{
  "num_key_value_heads": 4,
  "norm": "rmsnorm",
  "init_std_qkv": 0.0289,
  "beta2": 0.95,
  "max_grad_norm": 1.0,
  "decay_fraction": 0.835,
  "decay_shape": "linear"
}
Each number is 500 + 40 x the weight over its row's rms, rounded and kept within 0 to 999. Layers, rows and columns count from 0. Numbers have three digits each. The size before them is the row's rms in percent of the matrix's.

# up: layer 4 MLP up, 1024x256, rms 0.0989, rows 145-171, columns 0-255
# down: layer 4 MLP down (transposed), 1024x256, rms 0.0943, rows 145-171, columns 0-255
up145 114:533503563496474488521491511521484457473475599503483481472438529441471514478502517497514512505470399524479439492532535520488546505514466474461596512486489487487523529480490498473514491539534518517485492535458502437490573484441511532513493493515490504456495462533482547521494550468451583580474452508553459451550570494530476464607471482524540431514514487524493459491456519519475534534545477455514511492578441544478586583459525610530512477553437420505571504557567586578574524522461501442529499509483532480533527553486502444530474456501541504492501471522458474574509517599552539499545541499451444485446533464480618503434518490530491500415454493461545538502507489488494461481487443486420516450496507412520504441463438502541482468581418464474527543514473497478474488474523525
down145 113:377522514492447483509525449493517461487469477545444511485497548518513535499515523434483543543476502521456530485480428397532461495518522535512476547540433524481480486521492530518505512485557583479484510522467474520500454497502446506538475509412577478418480473470476514561515464471557469510487596458539506460484508530561496439412509545550479574479458527585509412471480479439519483490479563511492514400427503536540475491549530438520461506528483465454454514499525539514586509505422444528532556445458559475483418470493573531506496467463537482493496565483569529495507484572513502475538563510449501484395510527437530504515488475601520496439494505491533541523468515557464491468487527543481524517451522505532456527498499502445459547503452519463438535481518545598481460573538529
up146 102:565490433472486435501546451479484482540456508551500549450539559412487501512463427459478487489476506472496450521460472519520488575501542553520545540531523495532498555382568582570529444511516528470539496552493469448497527538445486456495533512500518482505513459556514484462619502506507413515468536499572503514522474496564469493499496479494472527449447582514436505460610514521551481446572487446434457524490490461547471527459502539533519478441495519502500505511447439478517524580507550495530500460540471456569557540537396476456483551512542512466555536546480499521422463579583489515540513510491481506454491508469553466445527511472464517523499534504548445538494460470471471532436487477507480508496459552460492514462507433511574463516481605472491512574495526520524578459478502
down146 093:524523466557521461542504470561488590482567485556614535513532549451532606452518460498549489477542526509516491586507516569450561494450538550460461500463609494531485506509482443530517550497442536542520426531532458464516505447511476451472472518463529509549489533564451434456499464428546446507559582511563612529429490459582516457551433490524512516537529489493460498558530509506532507485551506553543466515522498481520517494494475507535487483493498554525437540427496513427492472458522519449527561437483507505487477516550539524468518478444511453519411466531491486454539441500542528484475475418493535566491479559536475499515498510547467499456487540519541534556485530480438423530448472539553576490482504478470573492502540477514444487536497482511488518535488434509472565449503535
up147 091:483516527518496514515531468470508541470450491518537510556436494550449470474482466471476481493545497574499524478512516473591495407494496563571485477512501491461506442551469555457568466584544506461528406542513435442552523508467557497466507527589495534451526539574544520529500459495499531466504525538524564496553490493531564521509552544537535517547510524485511518527487562431584447478468534560439458495473492517470547479460464531561479499476526507522565473516472550510445444551432509463484504494496487498493504566509482545530443430513528529448481501513512477489472546526449457533456458443575565555466495448519427518507476447528480569442488545395513586511504569419499506499458465518419494511489487487450491509430524525439576509556546470589557569436504489514510538509536493
down147 095:536419476452504469550485527546478469524500477453493485522440505518470415580503488468530437521522491467550461387479507531556537509512521511509480466497505462497512456499505459493477516462428528479495466501478474556495518506446503553540514490497473495527579475449491547460456587462442405466520433542552465509489462472544489470543492452492485448557487489530513597469483526455492526565471510535454541516501520541488443460487508563515519459465484484603550500503482450518471517462479530542525444522443467487538489415521443483509510546452507492513529479494522526571532547538444482483535517409541488567431432510480526511492476467501448478546444542559474407432508477536469404521511514492437542407553463484477445482516448507574568468558503540558544484419445527515472439567519482
up148 101:512507490523455477530539490504484428494585484504455542527533533510430486486517506504487484527476513427510503510542503481519586460410503574424507494444469551498536499470527472548537444484500448542462544475422481491573559541469499526470485478514552519480449527517506490534569468424547466544519508546516442469579497560542511445504454540546466471449516416472511524512466459492494497478472511508561534518500455459447485504480514476504491443522520548485527518505528484506489418495495451560490434452436518464464517533476533493452531448517587503497481562460402521541455449494536460577514462509557553495505536467446465457554496496412460423518480473422452541570461579539468486420417553527518522468457486478442501504506482501423601430462463509526482467508422438465524474501470480
down148 102:537507530448480471471532525451488535477523519489491464510471513509461484489467441512522505479500497467464548497491519434536539522470464474528485469504515500500463543506547538464491473508515510508591490494571565517447498512455474489568466535477487513437464469506449496468411598524485506496556517560490434461537632455534528472521556440524448499476508510438508558450532454476466511492509452407592447421478514507494468545496570479517442487498547463485486518605471457450457592443518552557480567444509507468483553450573476512539456486471442468540434541501466545439509500504512490503558425525544454486562525543462507567513495549455484532464569499521529488569576465415470502449509557524570578507476454472437513540492460477492438469550519459472466468558533479490452483510477475
up149 100:522560516505456422504504487527484514516448505482580484423519460516490498524518573480422484453463421543551528478569530524466483555510533491419552482531457493474521467502454493540496553490503492505512510527506457499525491504619467512511462485507528585523456507438499470491475495463520498555437613505545515519526400462522526482470408527479483455529475512483457483476536529437588469495548446519474461505514507528484501510513503487470525488470537455430510488537369466551505454471499630511423484440489490496566462454532472458430474530490509502431524514493448440513430535542516484526542554461466495512444487470513544472610525511463444462492477541537561424462471490497544472507494489487540515457552508515551435509502447532498557533455520456482605499481498444467497536525490487
down149 099:454457544486519483507515529510476499487489484563494547491431496518439447503522536446479452492578512562529426441497504477504467535532467424483525510561535491479515445549479515514471559516479545473514542493474470492466540495482487569433558538520468524533471431514488488592519513441532510455477536450517567529572445457433542445430527451538517503455451522491505475482480523418512473426495547550543490452565527487527518495486490569456517477492452477429502585509535554582555501532524521572472440478492453549481591560497563490472457562472473505586494467473476477499449474521569526453473492493456423494490533510501548458515577495568441519467496402577552485533442554506456530493539485560443472525480493495485506566510565479573455497530490463530512524578447482514537484519473543
up150 105:488489461540476510506519483504490447458535429598506515494502460463522476425489455496408439456522459551452497505501508578514496525527555504463537469460443546546469512509515464542477523496512479511509508520440581570517501519500482471514510499430553513407482545478580507507544569482570487498479454573526496500580564486482556506468525499478466473518505455495498446531575521555499561478440415475524496522548460501455487542495502520553471459488486531500545473479493457498509396494422491454464546506466530510510471509501408465467468410542493512501507414496409409518571433473472452558547490489481530507469568469496534438482471473539484500511513565495505366516488473510458523445547486460441506539553463492442511528437455486463525459397477490496472449519501481535468557500519478
down150 103:506510512477488501496496467534497493464483523465540463572504521525480517542477488451512517541466524493427425474555527460553514518573499468551459467483522516510518438479470468495520521494460573487533501465520482469482468472519465476430500478491449483452492561487531513488554434503489525532511504518516563505470493527502502488508558527568512539444398528575569464523503505549433417511486463594512481497476485558513536487526496547469455456554467438520486492488531489568512513460553505518449506508523536523502441477458559511555478538499580571468516533498482482451548501552459434435445496497522502505518504461593485431510384398593559420550549450440509486523490508532469458514478565550506561422475561501518494453543514475491477477620506517557515562520454600512588506450517498
up151 102:587497466498502515509526527527482455496468488559492536546501431508496479408515503488485472484500541538531459463534543495553451440525482491489497484473498558487512429439524520510503496477512569552527489578458490515518484475519542501553413529518483532505507492509475437499541506466490467620489491577500514475517497500499528480513590486501565499506444491478445520467573508572539452493518479563515417453479414498400520529455538588463472581456559471537534471500382488523580444523490523472476477529530537439504495499531428525492495492557558472440523514517445481402536477528514585479495477446519457569463507559496507481491443490473515556557517458479501514484464466522486464532435478495501485451561588524509513487542407456441531467428451510462573528447478504445512445474504520
down151 100:493458528552528502495514555459500517480438553515462516502537589530533553491518501537516451531563436526502510458606576491437502507507486485431486507514502487552498501476522502523523487565495485571529418528490575545577530534431512470529487443475456452591556507496447478503485480516476454474459427455475496500447482494535543548500503500471503525503453434512540508498498480501494505510436545531522492413431511516482529524542473525597515553498513552472408543495466530512502479446590603463552531491467480463579564543454508454505467519524480458463479509522450470549551432543480400507482464479490533536573573549514529470490473492440402459536520463557540488555540493565502484521562481441518483515542440466546438518511516554489476524482441484537490573488499510455472441501549483
up152 098:541535471463523483556468435475473553546482532592509477566477508498495481451466540489506504484489459484460501523510461528541511476446565556495575518521480432476504494523565508497500452468553514488495513521486442504509482554498527445485421468462442481475419496459507542386499515467482545535466462451451491539470536534547565507525444529476527495504505519462545419495456463448512528564533422493544462553521484376480553548504555474509584554516489414514505564453400550581472540502493556503493517481446498539529526453521481420511507542544491505451520598531499468481542569521534538523442546519454580528449439585497504463533545529534541499452472423421517526502455475478500489490466528553500452440466557489523484504479500528500493528547476563467469461562489508469483513535496449
down152 102:525481505487496557514496496537510504483588414493484484472430530568480503463498498480472543479549483467472492514572536509501507502478467525500480499498541560474481429462499547540525509453472528564554577503585497466477527459512508486493500480422511506489475414582460528449477431524560445531451514522420514513498541491510483491468499513495604437416533527524501517486512442539497447457457527611495484530531473448523479549525464470476540544564508457490440492491582490495508535416531543531532533509522533499592541496540498489518461516434422483487560437455473536493538514449420521485418511519499409525501527433466540463510573522493480491477467420448452506516540434546490535466454493448555489460511506547518418463475499560496478496514450549531547557562516514409564504517512551
up153 099:511533500491464496503541508510471447494570551506495475448501484515527478489530537543489552499408471466511477476465517509479457506454520467527552503469532512429485579454470467494528472524503534536514478598465513401479550449479534494557421497465472497493441510492576492523519508492496540510513469443542453547563435489545470497556446471490474561510519590453505484524608507520446485539496531443636420542517450486526484609456463503412483451504495495487483493463503508453527496471466555517630482515440488566581613533449533521417474524501491561494521496525528474543444512492524528526547459561562513487447551491528518521477504517519496497481503452466490503562489548497433465445513488518480521496511460515555574520436519511515535487548464522550474485521509486499488512476387528
down153 099:429448494525445499451453483470489581540486506524560422500510506541500482467541466497538480496441509529481570449481453529464493473444506524494476484531473496506490503510520527476501492547545468575455462495507487459477571500472491532511530525584499494495540523576517547486522490523487488520509491453539433450472514557453482480512549491438564521502505466530521529516453570539528458453545505533532456494498515507422450465543401439500560461473456521505605566455520542554546531473535492529543537510609524510464481545537530437502389553459495496501468476432407530552493485508495461525482490538524442513487506491481493417559514453431492491515499494467484500481516417568503495524465506493498515510576497544598459476507555532463489397576514535487515444541450430578594490456522441
up154 102:484473532516533450494489474521463551539495491547470450458491436468452506518571515510513522510560558495469479476501523517577461540518457547499531547445482490512476484537510632490512455473542446512571553513457481522514592449468518530473563509462536449414544454475488505493536553559514585494516534471517466505485464448498525550516524527486539525486499482470504522487558545466515461499553496509467460480562483467518501546481516455430471556545528480491493562499420474505475517490501434461511570445569439445532525513483492428432540446576510438474550473486479527498435524504459488505488482402534464483430500433529499472478474420450522458442521520469557489502473534438543593588526590484429527516589447520462513534519503523510450508445479422492479448541519431491477478479437470
down154 104:494462487562552512492507525506457458572462478586414529454478501518482524401537477567540485515556424524473395514510480458478485538486524545448486523475528534519553484491528452493513577434587569480420484510561495511545502468513573507566525531507489543506538477521412523596498574543473545480500511508518502435512530512462469536444569536439522515484562485481470501555529489538478562462470566479460497440485554529434511504501462499495503481464459539377432466444463557514516504468442562524464521534525495432493485513560525538546469475525470536493470490531507486453518485528494502524521563485505520486455497478533510515457383426533516463518529444549485485539560484517496493476479467502563519506521476552472523511451529479466500487475509447492452481527494603543548510418538418
up155 107:596470464502448485517481470479500467508532453540473574481455482488540528475438475532495470567489528445479521484445408515533534458465536492471455435508468536489609558517513544473503508493528503524483469495524551528484514553546581528422489465555499519535503492552498403455547510478523495485516478607600431537555512538437449488515497474486465494538516458494508536479588461541491509530458433498517520542510492461515482468513488519421468565518507510482543550480496435462491444546493580463513514496445503497570492485507512423536500409539501494509486540528491534450478507487610466535500446530454534473506464454519518545553427498470418474504496501429433468526492465521510501527505507502555539451461489485487480484458488563408594485464542494468505459582580451525563526442508536
down155 106:463542496481506499546492500503480505547469518468481450502499487501518542486526444508468532517544462482512480582487510450505424512514542543457519512538489502442519552481532492402507529449487576469509521458482509516463535492544460567575512476399543464449537523564533478495465542516541431454541509513501562544492486561526459458552527483523480522455536481477502568535497540462485488537554452488486483537464504523494500646585533506395503506491507511412504469463527488512492437499518477512469529483516512459586527457570528471447457532499430450477501425517443492447466513510509472501427539484497520462548405504558400508483457509587440539533519493526471549543514517502505419586435455568541589465494494484492471469515573494516528405500492473489439531526458521562511492520484557
up156 103:482504484535547508523553509482480422492506471498526507465493555430495534542542498501487428484529513577457486458486517485465473498502484488471484497522497481434503563486578502449448525456538446468502510495529600504488638510490493488484550501504453579442504474443557519481530480436487540518506433579476538411542530481501471559525496507519427461492508455469484434433533483582541468502446462506560519468486496493462480561494481528418484539455506503542514469488449450437495529512455540471538483498519532483473446501482573502491517488540555460482473484418563580465522488469486430424526478519556560508495538386470562498495517464477451561492430555463513456568468468477529565491543572552523485493488503429490499590510468484453480424467556534551436530485433472515494540475509497
down156 106:399470542511534495478538469536561449481500424490540460443492484472575504584475548510476490384453457512488571511500509528477483601447450502491496502557557507485551485468539532516491596477564524476497474504487527502455527482555513526561550482517485550430510484435508418485522447554468575550504515490497528477435528448466534551388539470550503474488434540443516517516515423474547481530507544543530529549533550450533529499472471493511492546531440496456497510508513517462452480439478490503486496433499511428542488624520486490509559543555520404460520448503487434552552536557556482515494487521520493580510471498534495504492493547514487539526531494568455565479454495518481496430456548473548521566481490471447483484472576564511534502502511461512528539554472489475449448469493503
up157 094:485538502615525477566527471500491543511482529516510514505459475482466494446502549501505453513466477550467523521526513426457476506454504511509550519576477426493513525405414534485496416537519527453517516526517568508491583487437506556509522425470535515467514580417521498488554488425531464541485466483478517522516504534461511508529501549536456526473478438448456511507556493421479439484492482381491502510504532420507628483507502475525489505505394482513576437593492500466493506476514510509571515525462457477475484507547490426493466457508529495426468505508479498506552581565511459520505557512493480495463588470405465501496507521467443499424518479497496482499486456439533489555477470515474464444535521513537568496576518505515616528460490573472501468491461440501500454513481523
down157 100:524553501472528500503508518447519519496459480476440483498525500462532479432497530539543521489471500487541537569459522431499517573570471558529464492529508532410491542500525484509474500613478462487445580488567512485522542476527503529438545537455519568491497499569542527580555487497465457453575492404514527512478569497451536480562458429386491508481483544543460478547447452497418514464507503507482524437428499513508418481555468499586482489475526524451536518504548489467503445476497536541526456537481543527451547526553507510510439536553555444541496468484511549431504571504520482497485469537494566511478535544461432547518471498506486526533469483380516435482574473480569479567481430527515556490506508487481461488563505571414498482539496516436456542521536484537521531481511503
up158 100:514481492539507535517536511522453446505465532518496480479566479415430457521448521483474485607494431531554493493494473529532486457527533480382500481549513456492477547485524478474502481568518477500438490506554457483493533511512559518484517455441479509470500488379507525554553500395485527444484489436551486486527568520581528455508513508532491553476421552520498484540485496545495440480520440508557511476535546511469495553496464481491485473504422534484553535509522482466554522447407500490484498438480472525487549492526523485449416551508470484543506469456417492492465486587486507485553507504565507491471456552537575454471534408433475469515426494494495530454412537549513544503456539519494459564471467496478534530549473509469475481509439559537532501463465365494438484576518508
down158 100:548426498518413465543481520549470550460522459510513448498551515489499499428495486473550490527481516505488486547536502505516485531499525444478465521561551516570543424508496483488427503490438400485479476514459527480416536440535473472517515536492494454507448416507499550448479492515468529472529418499437524434513484448541510505476542446429478522535495530439560512473470463458509483545541549517527527493405518440471470544573429467476539535500394500512444517475497469474484453460484542446536440447514552481423555486555429519425410504508514571499539444471480570506506510579442580491497528499508454475558564466524457520474514479481600516516440446546508463511475482532561483540479582481507500588542461494548504497478485475469502512553554503509469470524498500509496553561466464
up159 101:535471521492497506501491502495500523507527570468547481582464441483496511541514518487483463443480482525544523526534599446501525480450521476523488592499537501445485546458497506515514438527526509473504504536482476512473497522472526538491518445521606504435536574488441481506481494463588484542514529555474562454499474506481498557498543534573539439521535491420489541500478510553518511416489524412553558509572475507497562560493497451358554474544478494578529513538487501536551460453430521524451509478556482493533528476478498359505450511557483432501458595491458540501412482502479530553581530488563506469476509470473472500480489466512462412469502495497477494520519517514427511446472515552491472577440475563544529524452434509523499513529524541520547410469484497525488492460555504
down159 101:467530524497506486504530518458426522452480488564491546547497448480536507480478538532494507485531467510495463526527491520536512460592579448524474521483520509526453500525504484516423426502503528471536543527436554516471517471506523529530496514486524482542535579459504492477502479469535489487477559477487527473492542538508466512478487500543571620491513449558461503526535531535472619449546517479532491446478447452494561542516571499466509521533529498552406471548460450554512494427552488471511570437530487520542537474481476386504625476498466507527503488435513492632465479414489490431519466441499462525496512559463591460479511558509539481482505494590502510519503506469408506475511526585470496456470517491519532502466532524463511466478470567441507502458444557428445561520477554
up160 113:528461478520515482512520512472456500534474492567514632539533491471491544491507433445468492462451448499406487505550598499485437525505510452436491455486462507494454541516525525462544429518515452454510530508476530551515588451465464539420518508434499479547435529529551529417498483420500514518486524490590463563474519544547493450533563544447542460550525526477421507509458551503525508475501434500501489416497416451481534513464531428531539422482464460557529487563493465483495498461506504484454496532518513508527517494445440448459454508462456513459478483500429481488519548530573470475524500597552518480483477537504538443519519487451488502527520449455503453454481480532413545429527465498484434496527487480482525490530460461545559536390527533514462513555563497518539532469447525
down160 113:450537492524483505525489480505538500520517529519558520482492465487491591409525528467496571516547513531574522448490511555459544576546473488477524480574520521498490532490466501524461547504570551541472475540495535492488510539581476503462466477518493434592504474532566482478499551546516549511480484510395542486496506456442526496516483536468568480505518520453509512461400515545552455536409459431452515470541537459563469502444526399506482442520495517514481508575507502556442528500612472482568507530503468529529468442393514518575573615474490483526516450496528456486527517472436542496511528521541457528574506510522520500444495521446528475537579548448545537485481434501545523486544461446475429474490523475488491505508448521441502547513472479465535594543548539507485501471482520
up161 096:447480461500509499529488483515482494459486533473494464524535472459468513574500573544540468453489456469499522487473537528464439494537477552558486465532457516523470482429449462498529485624507555529472528550454478559509552522527490511494488519541436534479532447483520442454487488495476496523524530444448504516516422493519465497493503469581503512484493524461445506496535503547545507482503458546533506513449511559543563565507505527457491515401476474507507542542484562474495530452471516370543449516446519534518611503484495501506432472524453508539443491492481494526394477547541427500540528466445396543480499501484498465497509482385507465495560455400469539593453599499483569496434504523504535542528563510513525511493469515521386489544536473508532470549449507498582510478536530
down161 097:530540581556481491501446494468480463521563423483463507543451535446488512477436543414507505477508497548443420473510473511503517516540475565515488505473459467490457458527479530490598458451523422520574430549509482504406456559520409544509461542503530540503495540496467555442536511443487454479472444564460576516548524490516552527527468439498514500582571480488535540488499490535608533496459462469475483507482562498477472500518540470484478513491566534498489542489534558541513501495538491556498558493511486518529562357491463479494498487558448414422557510475468424515408485558530553500500567511477439560475526509491540512448442526487494481446444520465462481510501526511427516489471491444474518477496459489515477532465558526505473531460483511457465535501499515479476565528582545
up162 103:534540485550456488543533516521488539506566469508435459568517596526468491507491536513505490523508399500498521505458472536483473530479505520440523564533421487542521473426443472504571532486511501540491540454472588528513548495493445484461472525494506538473448471520529530494480495464562493533480443493457454555529526489489523512515549490507497492475501495544474396418531471537508556479455461417509482548482486491469506542531516446476410385500451490490544444524490505531504447428440508494536485445506539513525603478473505463498412528545472510593500493459462514524435446571451488491500495540521480574471480482527489458520545456467473427558465507464549431521498480504562490483509509457467398556466505435498447509572521522436460463453449483562508419500473574524559463508457450
down162 101:444517485523470549480494481521519515452508500581455487535483463493514523541436518531533443403443432568564465430488507521475494450501529436446487499492513473590480449468556547596473510447491507552559486507475463565487498479476515509523503569597498573558525587542457496509529513469480479517466450631524577489494527520488427556507433493470513470539485460470495497455506490461549504497509561426537449525500560512452511516537507396511545517556481547540493525466517510459501528406460505474510470471523550482444556525449497555526538523522492455473523534482484564469509442569556501576530510478487485500519540523449455486571545516519522579543525465443528494496517511462493566477485506535488591526525495563476504532558503519536487468544513479489536573541559455510496578517463496
up163 120:510527497509416464529517505550497509492507471511507575531494449543486481500515536527541493500513474508480528510494556550480541458498508573494526524539557508527524493492477464541490407558533533435449436528539485480491496572494470555524475452489519549514542555446493465508486550512552504535496400498453547460469554434597581576559548541570508477564512426480510502406505488652572538516504388468482520481527531428427533538490576465513545449460461506468585483488514475538539525482455504492515438491476440514520531546505449457513443506568535503475500518460481512514454498507515548490489499577458503496530490472524529468554554542455512503500484514427497465516450532535525429537451522466538484499493488466473458482499407485431575545471471541494461549523520526424499468536457500
down163 117:466391457487496505560503499528464539549471487517500517413500531510482498490416504501466474493551479561489539544533500503524515429538523550514495512561467520440464540551506492547424525543456482548439477457467542466547413533554491488579454533489525450470487485514485540544497547535495516476537444525499501488559508444531503483457438428475555423541471509509546509454517606438505485499506468502421508451471484435479435494548502504503467505543448487544454474503524484502523545509550406465474540485488480492571510479467454490624482457502553536536483475511495447525426508423457534455556502477546539492458546418465524530518468597415521545526468515457521452473471508519483507506498447541517536528408575554538517524495533503480471460527536488548543562488475483539540449593525495
up164 106:475461508533492516564552519521506475573528454567561628470421455475508534489457533517491457503472432501483523512486518511511527567526493501509457492486493532472470523448495508467467541485516562536457518492527419517545515490595486552463461502499540479498417530476519462466506479537533576539507484542494416542573429537500462512472506494500516495501481550453483540531468446475537469500529371406504532488526485505511479488483534512439388489495560434464491519509534455486501431477520511508533508409512527480509535535543499471444522461489524451487547492511421480526412541538490544509406460455517574453476534460458526388549560447428478505485539516488472507506484515490469573499495533526477488564479480485472494469448486561454498536491451467521449491555494430438513573546434532
down164 103:486493519487590512465508546512552513582456447489534462533459495515511432450486512482483380502489525484492464498521406509510533490470478503546526481479507466437489536526454536479478554460597500484457580571544496537504507571514408578542482453516550503429495559444490525541461478430478564480582485522503561530510577528506505506447473471502543484553433468457526535482530594513491505501513505460465510470504526467484484405484479515445501483504545409478512468504548541495497498482469489495530511467423464443563612515425476549498547510502504427451524498485502470569479512495506452518489551507487427404487496513455511514464466560428494491533491528558535444532500523458442543502537505462471581496588530522531459471510524517495489549573515542482579471486514514479506511437453503
up165 092:512427468459481462568524518538473443489410496578526507501553518453532591526439438572519489572454458550533531487508522534537465540529450431552524508534502510463453499405510461539529510523502492399501562497529515484513530530468537607485512599534456535515519483503506486502505527511472534457480486418504510539444413492509527526477565506520512486442541498519396549462549471494497480455394523489502516455468472531553523549509490491466414500478518475489479474525440418590518505519507531459522519531540467496524537535481564474490547444491436540452540540469468493466522493500524497528440467567501484500480493545556520484427421452438491554467451532437456483532442509493547493499456488556505462499519434461494511534469438562522528556530510481571439468474539466466518469459492484
down165 087:514528526481486424452541472509527498514517505511449535518451512479481418434458479550585518502549533525477468484465472511545524476458582514507500510471430476492482511513493448500464486464520460500415467553529482489558559497515497518501418460491523489459468540561500515475496463541458443543477525567499489567509490464477424512476470540444528493496445448512481391495437620481427457493527512594546520495536572434452530527509565500538512461523541468547487434527486514543467437582530496495546486532439462548510567480474457537468483522549542490448532426466416529498459449462454508489491515508442517450503521468539443505530496424435514459456477545474501546422498555536503482573439492524443523478481543573497518428502547499491510474447461470494523536607490464527434537495502527
up166 104:492490502528542543512505513511489495546534481503515482495433461518510495458468496470553484457490504500481539489454529497487493496448509548511516510534413546464518495469531474562545462576518420470554469526533502424508598497454615420484430520490515481448469547469602531398541472490529483600466521605511533500456551513430593438581425489509535482581490564511454499496536491496523491499466579461543504472501418509478576548446469494482468444529439474481497483533503556542522508524442534506566500525512445467568534507504485480488490440549563532524445538444524447473480448530552517488497534505442509491516458507494576501534477481476478492451460483527570485585421535470452497481503499522511509434550491504526522540485511482560525471515527492472509461492567437483492443456567473
down166 105:542497629526528427525482534396519518506505492438561457530391503541511535524593448489552520440532515474515545559502513505481557501477488437528527545444566515524496464496545523480487462515468509513473490488537460484501446532527525549503535530486437529554537468520467574502542467511488532565484522506445483504459467509432537468476478508543508549542497452515465470562465471511488509552475515497427471501515463541527496491490534474485443443456535428460552415495540487494571516536491473498510510527533520494492498513463516573532486522609466541470415532506539516463521432487477527498399462580430529501487431503485505502462547461561504492503510504464517508478533480469435553505546504413517478522500501491492497592505416547467462454404528551452485571552536520465452563576491465
up167 092:578536514507452517495513483515443516483490483562526527502538402483529531508424510526480527498442519428486533512569573565439466473491428502453486508504473452512509486517566417594512471549500471461538447483455504512485481561515482559485541496564565486435549530464462473509531410463529448525532536470451547548596470477503512521475521478491534524490515523563487498496438443593514480543509412508472517473510485476510544464569472523485451536418402515577493520518508553435484531515538452438512488520475449540542537549482462522497511565496470535486449482477518476454528459562516492514502478433480494521413571502462523477472515552466433504505555558480510523401512512446486478543505518456536525505501506506537445540454469542438494485553582481476491557427526488442512443573467513
down167 097:514510520527491536512504503510501504471488468504460517546510485459503453501545519518516455494531522493480494479495409530511475517512428508450474476539517532524509572535545461391525502472432530497552500506526498567486483434476567493471472520476466434504541516493550408494527610542468520525524413518531478575460528464530539511513447498449600592504522513505490519526544522486576536560480468472535561569433494469453471522513421542406472485463503549476527521477473544484513483524593482597489531448517489493443496526501488496473519488445531540493486416532513499541463471549508478515428509486465468499434514513558593525453493501427533469427486517486571491512540460500471479489465521485452528510523528465473437502504494596503580479503581474501433565536447448401556540463567513
up168 031:494530387524445460540577517592410472501441532534510546495476424510447527476472526550449486496452483510500480406470538500473499487450476508481522530506493456520540522473498504481478412526569425498500477563531483495644509525496531504493490474534509516458469484397542506439630553507507471513440490484540441524589464472508500484487497580480472525462471511480507470479535485536546479480505461472515467543486515521461517505467517538480518488448483480479527501579398506504461468459426498443567421435485494517580515610498470463479498504483531534515492505487478496490404507529549503514444509536493491462508454480505471468535459438442435432445473473456479476523447525491443485504498576490496509537553488469516543492483441534528519541452486502524515490523521494408479451460435499
down168 019:496459530422452512508499453520535528483487516450481509471539530531510528515481526498456523529458524490480490509529490482449545525528510506529552482534555428491464528495532520485470589521571523557481472500473440585571577460510549517555493518545498531502516489523506524507489402497448507478483588519485496455481559477484495407485503426538505502515409486462515532512487512450533507499435487534456498427540560537393474517508492496545353622483470427526452464465505576500528496401534548509501522505533570505494473510567490504530511572551553485513548463492502479501539484532422534428474516417506521526496502520470519466472502538522552504506490535512479510542499447461463504546599498501474494514430465510397469542402500491453499506520574422482529494431464519478472486517522495
up169 107:546528494493472469502550476536496487542480511592492488507484454562523472446439499457528493494472478504509488491485516545600466434491537545480516515538487543526482518461527512581512505573516544548525515541528465369497545563584519502488446461445528480473440506456534455483474491490519519462521452527526475539587425580463477551553494520510477470525486560522518458491470530527522467506588421480521497572550463442550570477463517534510528523505503507503533546570474561556586509450454487529489438479422454479496525525488552413508491525516481482419479535511477494550536568590520570512454545457510505510456554502519532486488550577532446457487562508504505519478444536487497556502412481507448465495444490505420539462461532520419515494447447571506511507573539499485495556497501482
down169 105:518451476463511510507518494555542528524499494459494541512403521549551535428474528572478532472504531487488541478541552487501516512440517532511577447445508536491487508490561462496594473457471526553464563507554509544396473470496513511521500484452563570464501509467525456426444519492551507445514493580521541541458534429500460463510511536495501591526524573491507447494505438450470601496558460563576529508547552500541497550421502506525524512479561504488473498592468481527505547453537476535523530519529484505495503544462554535514536573443481406484532503511609465471528532564463491542471550520505485470462537519495542490453543534514410480522520551532511489451438518462500508516477500394519513481503518484540596484502549411505494561515458485558433467526486547525491522489541463
up170 094:516481531501505512489504519484446502468531487502551519532467490441524576476466497447451510486405545552519535499431524482486496537492476462531500517446429486508522505462483488562479457529505516466445510532400487488488525563472458523563374476466481541373510519502491502520494445520512467517504459531529526564534533424528481569563545438441483521432552475538480495450579425532490462499502463532509487500521448430498514513505498438480436550475433600486525490564465553481475477555473528461591419479493502519521461484553484487447505561573508480545555544466496502455442419476515484500422533526476458525493505525450494518503487559519439491510483588445464514526458463453502430429489536508396459503522518488456534536492512477507475476401451511520489563500522535461537464508479493
down170 096:473501498485448523522566457444521452478529423414447465537428526520541480431512451473501532578548526540516461507556477441512503477548428510534531528541490463446513525413558478449482529486569494474524471489516501487522448550501557501541512472480546483480473498427515499505451517470453512481486508482461441517515483502482494439462439441528451491556537502587546486580540490406569543515500478467509513473503506416542510516508503527556502514540480569444541506478521452557532457555469445445461565469555501433473537516482450504468530529502471492550461455445459489502534493598446449493538538571519462509509496524527487546547492413469536602542524490548602517462465486534486527457531470498498560475501483584491513501451440460521527477458511521500448455540408473508556551488453453
up171 100:565487422514464483522508484522466520496537472458552489473486568429498540472547530506440519518446516524473504508530547464424476540481534547492499534460437453495498541507463575482518488506505499514551450498493484500548619426415472464494477424526495575454480512466581558497503493395559468535433439493587463543479537488478540523507457543503516528508477483470432463531556434457559543553518515477546487473526517449533533526443567487535481545485403521475474528570525495480493473466479572515537501496507470561482538487449542445507414561515451468449487495440525484478499461532499516485567538478524520437490472507447512474505520574463438535483476571507507538486498521477449552473535503426530435501556504553544532544481551548498585486458483477407511529449543488426518515543543484
down171 100:547473506524532510473509520443475466440472471526541506573530443521502561517555486513527512448452460557554556488471493414584526509504427484533509482527531543502430542498516449467518490514494486514457458508486514466480480568456423522488481476480466491497465495551554514541519527488440540551493485445529499459424462534473461493528535458519496455486464467452493500451475390524465538501476510499573489492473485550492470462512528540517496500521448478432509503516392506512525583445492584540458452523522516536470546470460523518569446462443648478485512594464476416482516489502512470481509467564515468580506499537494481458481501450426481440441503488542533490487505526575467570526499482465488569508500507418473491471542509496422444505417498493515524510573569541489556441551543427